Part of a small language model's weights: tied embeddings.
Each number is 500 + 50 x the weight over its row's rms, rounded and kept within 0 to 999. Layers, rows and columns count from 0. Numbers have three digits each. The size before them is the row's rms in percent of the matrix's.

# down: layer 10 MLP down (transposed), 128x64, rms 0.36, rows 24-70, columns 0-63
# up: layer 10 MLP up, 128x64, rms 0.33, rows 25-70, columns 0-63
down24 091:481482448469586441526529474564519575455455386534573592528453611499523472519572462476531483444476489483506380645560537511570490508452501444526521508492479488471483562480459442457541555514504533
up25 081:468509398501455554411579495517537424588524441453513437522484511554558425544404448495504507492573480485471586486525489509468505522571518400448532493482475546527468449502464573509512605610504564
down25 083:505406461543447493517646464528473518582520436613498570575343557491470487511547459467510491570501538517516591523530459500557544500485526510455497519546524576481576473464524463553468472507470483
up26 109:423533509452522601500492488525506490505502406431433513509524579501536465585425597529558567470585417523430470509547546497497425476533446419488539506521545539551479447561454565556520510397482534
down26 130:503418544514466452419450516471420584492522409422582554504469506555498405510449539483492481410506474523508515487565539481571444486474597437486524482547524558469520444573551440567412510502546574
up27 094:490567527473620609507456487484443531476441412488440488545438549526569497593516482495516524534461463494464523503579564461398428545482503469500534557511444580460511486499407629518491460491461509
down27 095:491522461528490554470443562569523581514460511420567489441504541440458499427441477472539474444625445484563458508526489578372435370521501458492453467482499494492482455524515397431494517502503464
up28 117:568513566568625526468573552478477444448426539537445476523435575463476508521566464536454547517413487431482531649504456538449464513450504427455467419489482463456434436490515530515519483480496456
down28 097:407466557524527536529563474578477516523505382436489444396501526547472455465435490448503487473503525494497468428503439517449511500451505562510499526535401370433502560582540469569603535490460508
up29 110:437555517495503423489541437447505574441481468545468563543559470476481451547588502465553558541437416528514450568530474494533447498543537555553408491421485416475505527607521373432532519474524491
down29 103:536434473508488462565530503602465540493474435529562523461475541595552506513486547463425507441492453452522418507461490531443530441461456423499485547430571523495608530517423542418601556430541560
up30 101:508488487504430437496553556480457494433544506432555576527572580566477443435584403451570503433596521463507517559449546499595441477518471502481528560412454501455498565585511429491516541476490483
down30 107:542383545587470547490480509503477507438548565436574511510643531509573505415515528436570532520478672490507513458489525490528527458504521476547507488504474438452476542581474497535517493571503453
up31 086:537488459467539494413488466521523497496483433452438567489531505556459486506520522432498595600487417444502557504480506474493485452535485476480342494546488555545444530538589497477534409615482405
down31 081:534509467542435496519493498530493529492537534493518503564523448453585519463458401534494401508507553429452520467390529523416493581450421570383467494541555592467503457477538426482403508438497465
up32 104:452530553463423493468445510545516534463485516516516461482468544579551388428518452430514457540486522544486530595489447421539504497582461525444608457428533478588427431426542514472571564454505471
down32 116:579436509456529518456559544477505424514472605527434523505580426480454519515484571453508574497639521508560565490475471564461550523465459521473440517452462525543507412402499455577461474461452560
up33 103:508528497587492523533549566455461507414487539502589545497449537516431477575569522577504509465415513535486368494440530535544388560513608396514549441479522527486498482552482480519558567487507482
down33 105:550470491523514580449424571512402498514490588499522547463500510445525438477425529473522575477485482549497485564472585504366327523523529512519563445514534460545505463468513523511519537585452492
up34 105:479500609403566606492469516463559546510458430534531548497554425510429489474473510430540533472471555539511454441524456409489448421457531552489458352468524502509561526464449550442469520532516472
down34 079:564501481531438463457585443480561459550496428449434538518404418509529558523616454480493479492487440500426473489399477565531501558478494492457527533490549446463533465570554412488491466454624483
up35 102:448518462469467503428564631471472544471388551464466512497470524445480495445574514441494447440537563468430492532574459439493556556511508473491395551480499530508481481449514431558588406463469429
down35 112:511520495455569439529460543526574450468503609508437535482511530474469485514477592422531436416483388474557503560555575511502407563545466480534511381429520490562525558504517400457494479495499521
up36 086:452596464532451471503441520593564514445433520446525596491493555530517497565536527503408564504568515513479420483575435488536460516462470436599512424491561460512479571491421518536440548545558435
down36 084:502473464468488469464545493574516333523425541476438549530587460483479511433517535451549463486485561533579423554529505457375491564485429523516536476424526554536512581474487480549472496452420491
up37 116:510594556465460466455469503562487459586416552465591584444538624533490493497448460487483463428389483552474468565468504484566514455570423504539561465488545538512477549510438452521588491532482496
down37 108:484566512559453387494520429454530469619493540509483506518580586483549451570533551554487545460473469481445526502484506499498452485531559568524544373421515522441530521459384540572464509546545469
up38 093:490462479535475472513509471449523522542509453466537501481519532434464486450583631556492527517491499461448484540458441502525458570509653601518424448456389527577527484507598480489504434578455514
down38 110:516532555507546490503472421453575439512480526535488442521514432441509500503530436533500443482529568564503500545583464567434540536602447444456530344479569487436516520483484637514451498497447514
up39 107:445459475536498494486532554513629547474574504484557428422489498494421485640496539475525524458501477548495482478471463423443466520431364430495437505506492464573545502417463462480570552482539473
down39 117:421530539462406504434525513576496457550555574475488470455470448518486494512485447500513543553529441520545590380566432520442463416474539496437531505540535418497436483523520594466415457552552434
up40 104:503501519486583459521513534504544537424495433533375462569501510483576590498503481515585549438508463596508382491423542374485521530418457550463570480460509555458493511470463546443515521536494481
down40 096:487517492499376497463432457548458404472481513507426500546573436489615482517505481431473511493398554597458406547450512452426581540480502485482535551548570434471533430502530494491529436521503479
up41 115:551581500456498497499512434515437495467463582470398542542536488518530476538536528490531520428533503566449485470540468429536460482409462525468444536453431559417348576495489523583565457543498427
down41 125:471629589560473475507423477449561462562508512553601553510558515464537612504447564527453579524489449540528515460475491452457474536490636496476491490532437477574491478539470507476422474529526437
up42 114:500470515483459457489480526509535441583491463504506460519476457407498555507601542527448450573430550527503509429487513484554486521536543515483544541404553454502359506432456507466619493641514485
down42 116:580580444550405553435489472537585530468529551481449516517478495533500589540477502465460555502554445552629432589577406461479555523463481522509484506528533471521514562404496546472520445545491440
up43 091:569527509507459480501503583535413475499518433530500538459463477500468524552538491563560456443421470430490394595584463507505490460607477524488545602432435484511492593535451496521527473443400546
down43 084:479517439447453425493545415476540512507519414563534600454488476442577589526545442526481470509498485422627583525428507531546423530466482518454464439606501532505468499502512498566437550446489470
up44 116:476504492573483463526514535586581532500502427370480494496521506488434493453473511393563549449486429426515434536495550428519523534509391486487474496633456483460400526510491529562468516459450457
down44 114:510536582467478485575565535597419480471527509583503585556551437483483536507455564586483413503498426539472479516410500426474502476476551470538478484478662482524561489522540472454459462462465545
up45 111:515491517531442569517511606500528463525551514445557571369501472512423416484531479503457553418590505565535551438415439532487496503425569479471471452517464489520470494611517480468493509612519474
down45 108:511537547506596451429508564505539440510472474466622580455591523489536516516548595485533544465508508498562419382474508563451474501489487538529469456476491381447505608461529529446499549462474507
up46 101:495461494555446485488463516576523462544426458433598490436548543565554553454536469500494573621511458538385551415449526483459442566508480580481479410523526517518462530499542533454483564556471565
down46 096:548499504459615439395483476463526525503434475535589415455485479497536467553480512446373514413543498458474583461462419642551504495516437521541480479482538488543544478551437502468473481505466540
up47 086:484480534487536492551443519468582462615521519495481579518448450465484481494603407395413529418595450422478453480487489470462599458532534467498446482515509461512564545508572512431554555491468471
down47 073:592539513499553504393542456525440553532504497529468505496484440425490609512514478525511530539551431523540529457457521531515359514448495485503579506517476536468437434456558560443472341467504503
up48 111:537489536532588514475546535482515538493502439573441530449509597449552456447522491479566474389442461461482410563517448399587504499515484552473535470527484448528460504502530529443595496440608415
down48 106:446478428528537511458520389508571540473500448538440521480561510508590567470530476482504532481557492423371549483453494505604407519532507577583472541504409516555526555407534492546457520500531519
up49 112:461606454560455500442559464562429493467499440460504508559530488513463527400546511512551541521563421476504448476587560502554401527568530456466485521438447465438494442495529420468635519507537483
down49 134:525591444537482493455565546602489526500469573526504466407419456559499471375572469452558521504523531435515499556454545497423471494576574486468495516533450529482504378455513470478544516405538522
up50 109:484498651504557563446548514525475480524523514503462483571431465479406524539532599552439554611457544545422447509450533496518428510473510523469488574486509432504443531451460395480515473538441453
down50 100:477496460485498454476589536426534488455480551547586460536534444523495436456556445470496564499461444475407553422489519534593498429498524486458609416474495571511512529520435473616471562516569568
up51 101:565623513627577568476537491564457458494481573530469488460479519434462523519540475496486533540497451508477543513422511479438497429502463547465386524508441517481389578484554465560586514447504456
down51 095:553478471478506532397508507565619539489585488456443487449386404497434504491536462545498468504494540441574547496499491497433506472578430550442499523461486514544505576499532624490427456473573478
up52 099:456559497426518467454476459584430547539376509518434425471543485548520547551554481549574535486434507482450502463536532361429540488399530515408507508523438522559485487490523481541481442536499425
down52 091:511450520512425541561418486491546506477613495594550429482607448549567510431395559465471439500456477549560546511470500449531514555502495556477450550523539431494457518467543494574460564600500486
up53 091:471556515556478493545477513476506398507546546581576590513418529405382474531517470531382514469541492508473513524480522470485572610595498457428500445496493532569511587485504517547500451533480549
down53 085:575507438573531549443567548570466531531475501553454586430452526471541496477449499551471523620529501476503541494421428475482537540438517587467435536563541423470506570440480495574488483497448390
up54 108:500435622486494536523525544530578516489520463430479523522533486527475544586599511448509522452591526459457521436474488493498567525479460395469488484412449495446517443410542487473533627554497590
down54 107:536475447413441572477538573571456502564521617453542568479497504496489499551614531470591547515483567479518559479471537488442461456473502465504574461443451457538588488514458568503530541401577483
up55 086:510500433523564503480571547530537541536542483537539496538518449477495481418565505511551551438524450502456379478547498546519564516531491471510418529583426627574383609575474460499503494481482522
down55 097:545444445509399466483557489454517503569614614548498510554492415505471555415500602541517483454521490459507481458592472514510539616510491472607482536565551534531483527564515427500476491528478472
up56 091:539476422417550563475493539509484444397499547507522558463565423535582433426601477470488436501485552516469518504383446474546504520529423495477471524415465411456496502512517520421554555545449460
down56 119:408491500532538471598531594443466535461454509502398473510422531561561520514552556461493456417502459524505447514518510493533482476524432442558432460426477505529612522524481355563516482473515436
up57 096:506515439430517528471580621517515458517453501483494443472425474485448494445522461513515482499489578537467506540473468476406588546476454493561626518557468489531502508436590498614549453444394507
down57 097:415490449613432454510475457561539584515505502555513525466389508497575584498497483511521448468446423506393506557421531403514486471514498474476465479502514604542524449478575515518595486450539479
up58 094:431457524529444477546575555520505561520507364522535427508486443553506461459540547554490482458687495539508449560515460496531522488522557536534389514534481542524507466588524433542472509524554490
down58 088:496511546576471529539510522508527466532592505519483477525449492471536525542500593524433563542536459624485583566580481417512489439487560473488495559510521480567521457518509649531614432527444486
up59 105:474462571595390541554467473610626514466519495463549445549493529486550489570598444617506499484496457372493540547529486464525543491505512505470540493464472477463478488523449480522515515518422576
down59 112:560503457439576472459509433444486474511588513576551463484567457541514489507420548475394408474461512563350505486487478527469497476490563447476494539510550444554481527548506425489464467587599514
up60 103:455501617456430508577597469537479556556609493459585504502508540588403431464491447575508528466537495478497514485475526441518531545497505494401514492561477483456513610572532559540527449498449507
down60 094:580517543513567510507539438582492516576491453499502448474480572534423497504611446535562502463595459492472550569417460543577440462517498495501599476493552443485563549464616488590497513494504541
up61 103:460452526459507483539468444470469471511443638516493506494441507529326518513515437482544609515531435547468507559520494519556556532494461459509531514488555507463527495671465542488510550538456483
down61 108:485421495502520554498496433551522476430526458543425465561561432439519604506497493381442492488466574511501419537560467582542590471552545450487462516600485565473514529480580543522492524556449442
up62 099:509487573637479546570493498514485439476428503533498466524489599573525458492605508556491454491472441411516528493563485326529444524493473532511544510542434500477480481545584509508416472494515491
down62 105:506556471496402493504462446526559448503529510604552551522596525531566598522543562450511494513396492532451474595438511511524552487433531410405438536544551520439470503510556546447461495525557468
up63 084:508525479509538511525522499584451566409441520592509459369527510566537494534529506503501410511518385481446602542570468497478423507462502548576484485454488498474397485506420535491496522604516536
down63 087:586545466487380501485550404513558551529537429490465577567449437543513558553562470466573468538479469506466567514416477523553521565480489517520536537533559537492514499536584426567430493428588507
up64 091:411449539532527448503530478488558476546446405530465500420423492544420448557487542507633555540548407514449518517452464411434574554491491552454525538579507505490501452541467426471423491528505486
down64 106:466478478560430542483376534455424543527519554567554534465559518478604465479411556526493510579491464493531535537472562364534532492468507478410509437564450570495511426494495436513487555553529486
up65 100:493507453522493486546479517499501558545448483459537473514505568515499505424474467323495510456592521487454499569495535524484471471542483519378385541451561414509574512476538485520582497538457612
down65 079:453584448494496462475460448467472442472490676440487521495565473461481479529509509532499551442482498541536515598503520484500483422464531426496518440558515403564433498412414482443411438521495475
up66 133:574510522516590519454559551476463421557421465515444469473487646528448479471545447448543497423494474524484546591523503500466515410450483465530570491521480452535496429526470461478642473487546445
down66 136:483630497424509577449412475461559518395587573457476516472483515453531548500483567445469457498398431521572500546496452506487491600548518431513513513431493470514530500478583534429518455522457551
up67 096:451490541531484533485589522495478508484462507498486448427378596542533536390495413503573507491555529493580593520476522425440371477454467595498473533510535558539415490537497552507508513541506482
down67 083:465464498518553402543521460525475372431499552456522536676554450497477511513526597451479562427461521432478531490540455563473564559529474506518562459482538457493520458556489434472554533511505553
up68 098:543494487513418545458528540421442446521480435470480402463473500465480589544391463575458485422516498534445504520503493493569480527574549516439512563449499568512435533573457567497529574606571457
down68 084:510439450551540455551557439563468447501507398517427567508470564551447487464561534496486549557443451524453424553440486441604458581440438535504471445503534415550538542542574422466502483501500455
up69 110:488494508488533502440541490372478470518470483503522518434384514361521475497518520570488537529517451477536567507489429476530406520521502503404528513520565435612506523519536523465507431601479601
down69 114:489557496422428510477548584555481482505491563465454601509488472479579446485484529469530633447565518479560508390426498498569473530481538472528496509573503559526451493564520492485505525556396390
up70 089:517545469463523477423612526516528569553532468507596590515535477519419497519542502392530545539521473454469467492429535404570513478491446422499485446488519470491610472489542577510610527425492517
down70 082:600493521503518423388527527476440483572479571531454491582535442533488515563530544511460596486594451436480536457443421619473503487528459550523464463463540535501471469502406465458546472512575546